Weights of a small GPT-style language model, trained from scratch on English Wikipedia.
Size: width 224, MLP 576 SwiGLU, vocabulary 1024, 17.7M parameters.
Each number is 128 + 32 x the weight over its row's rms, rounded and kept within 0 to 255. Layers, rows and columns count from 0. Numbers have three digits each. The size before them is the row's rms in percent of the matrix's.

# down: layer 3 MLP down (transposed), 576x224, rms 0.132, rows 469-483, columns 0-55
# gate: layer 3 MLP gate, 576x224, rms 0.17, rows 470-484, columns 0-55
# up: layer 3 MLP up, 576x224, rms 0.177, rows 470-484, columns 0-55
down469 097:120120175142067192102135130091147105165132145126091154122136106147086127109138180103123100125083130152132110135145134097147126123161129139155094127103138118091116145116
gate470 104:133132126089147127147152103148099084133062136091142177150107117089137114182200123126118170124140075144068049128129167155218097118211197143139131141108119123128045161122
up470 104:161114118174119135134121166152161136188155160090135147142119102097102127147108123108131121097148095150074118105148101156037125069124151161140185101142189085110135098119
down470 106:131132136129110092156148069156127150152103107130123135151102141181130068163092158126140113115104099146178097177194159150140058186081112116213131073165113103140155148130
gate471 097:110174119148120136109169108118104090147147113139103200099128077126125129146076096112092092109183198142076151072144116177113089173090082126074086067075143154153152140139
up471 096:089118159140075033110110161109097155153127163078127133118130139119093063178110124160138171156116140138162090144139144146140064125159186127073149133129079148106145110084
down471 096:123110076125109194136124119163149072077105144134123082109166136139074134156146122128150188109114080134107142124126125087142197105102089161103121161138168133144099130105
gate472 102:145103141142139145140055188177070120084143082081142140086159075084153137110146121089110159122187137159127141141078077120159122124153136092165088121153129104207147160144
up472 097:082116150096132115112202161125114113195050094129097135114111111087092122225067089059138162168118152126101111134109114065163141147117151109143098091111132139106121083161
down472 095:110111137134103074128110095119058150100106149091130131112131142151098167132102143142106027116104128129139105109107058079138103114127140172077159115137164093104100166137
gate473 098:119050128090128058200152144104172099121178093153103122129154166154122196090129162089139097121126148189161149117079111156059111141079145126132161150187175133106091155169
up473 099:137135191101199098169083143093106110127163172072193137146126120102103179135123157116083092107129152098161168133102076128088130144126159162128126158153104140156155141203
down473 095:114096130164096118136107130141138146156086080132241113108147106099116200124143145141122086147145124152140158154147132094139142126139073085148153182155157203135134151148
gate474 101:124143063207109109133161125168181094095162180132115105113102173109094093120112126080059135045141162102114149191160090107132090075137162099179128067103085139121084098093
up474 100:133209127093105094090131140132134134072150100086102139117103172140136162163114102071152108152101099118133104057166154133155157105163062131166142117107134180191108095137
down474 097:132177101153113199119150142139113110155133126132133163093149130118162159124105045090194098092109081132108086146110123084106098145137050158100146146109126177157125167144
gate475 098:164186140030051154096148106145173135103095088127157154092155177145097138109145100151166152074114105179159145132148125119163128071151157176134115145116150121136084146138
up475 098:157067101095160126099086178154162106153150116119112146158190181147077223106104069144161153111108166156188131143122153092142130109129156158137131081156075110144129108122
down475 098:143113106138091124133074169146116138160119155097191067111113109088160049082105134141095141075133151100147115074149162172104105144120141136122177149083157111145166156101
gate476 096:065167080123143121137136107115149164064098155087155120148135160157120164112174091136084120136158167059118130155158103140086142111179164102106151129059076115153188112119
up476 099:173212154071179166106195085102152184172088127142109144090108146105134143108114122167153160187150209160147144113142138148110135128104174070161136119103182105111111077070
down476 096:137172109141131164173099186135139140098129143079105103115114092164097197184121068171091149135148185089176184086095134084057088118206122130158101086097158170150139107138
gate477 104:102118110161087136122126073128129142144135190149125122126199140119152096167133077131209132230147139128146119097140137171128177127074217176090168153098172111089119125055
up477 104:160120127108169127127131139156120134096202143096155104088156131131082126110089110150145124155100137185108155143097097100111095143144117170108095125152131199131196141168
down477 105:133105155157146139149119104154135128142133120158146150128081080129190159121126172168073148120105126127116156091143074137094180152126096112111119118115145167176099091080
gate478 098:124124099140183126090114147115100106148073152159151106115127120132103155201081154125130132096096101077080108094146128082100119108179129137102125163112158109187110147141
up478 102:180114085158145099138127082180131135165154195148110042101146099095134137099101116135130148113150130110118153077113129058118078085142154160186175180064150127148163124171
down478 103:137134106156134171145125081108130165160117144109126032158130087124107093132074147099151079079143123170152170099123108130191147110148121102142138176100164140078157118142
gate479 097:105129127158075078122143049115091130107105088176118137122117103103050091103182141143113175113147097106121114120152113146169122155197143143128151131158094119219157141123
up479 107:140138128133121153051101106153151103109167097192105185139111068127166152092097080107165124107163142155111166114126081050115159096139123167153108096120164161129130080130
down479 102:179136129168106127176106106085116183129143104109106112113106117084117146115144158133114182173128108102124102126114110148170098144123181135141116112109093153118165112164
gate480 100:081133129122118119100113107127093132191147187109139095124153094188135098076092083121129177117129145198142120115069110145177153196119114163031091094143132097159068090153
up480 099:092121169186137194132150171170131138078126198152096146160104140101084119167125071104116182087092150141117067175100150131074181150137113179146096190137133142097074145194
down480 100:131139121151204129130139129118121140121108112139108149150163126108108166132076150123158128111153160074136134115119144104096145120137161149114116141175129111157144157153
gate481 104:098134147128091140098100072092146158130088150082151129124190095170099101097103159086128112122105112120118144120215200081109113078062147123090169150116099128130129153051
up481 102:113104113101165098130174093062125143146106140145117118152099093119125177147144023177152063100106113138172101184142157124151123107117130123097056116112135116096097112128
down481 103:154076110116161123131077113097127121142118104130100103159116104096121116133209109150173110198145173213097155120083145174077124122141168198122143099101089111115103100155
gate482 103:124128129131130177096164128162149148148158091140146126144115131141087077100075158204116117202124116133087162148136130152097146089171099164152148104119082078167105117169
up482 105:136118080124105068071183119084173104113141145139166131103152154191139136099043134170140108162220116127147157157095157104093090150179154136143098142147100065096145130114
down482 103:071248135144114144101061126096101135125114119130082108157115114064194156077152136180094178145121116179063173172104136125143104105118113065143123128128133091195122076171
gate483 101:121097121161092078158163080092136141153189076125123180158113132122172141148125129144182133091178154104117121138141151153079148042152111164128172136143109115159150125052
up483 102:067094137078118122134103190139096133109188121123144130095033138144098143138105117117152116159087077128152150136075126172106104101094145143089151133152116157164155113085
down483 103:149154090107088177142168163116130183123152103133161158102153090087149145135102136118097079134143124077104081162090104099148119156100148127123213058080081133103068117084
gate484 101:117164156118117117099129138153118117094137150088148120100089114063117094200112127066138157143126188155128102099171127091115135170113152140162151153180091166132155127100
up484 097:159120109118134126173150097088116115139084155090193132051143109098085055162153123133118097104107143104056106092153164084108119141128137094106104144171173106178152109121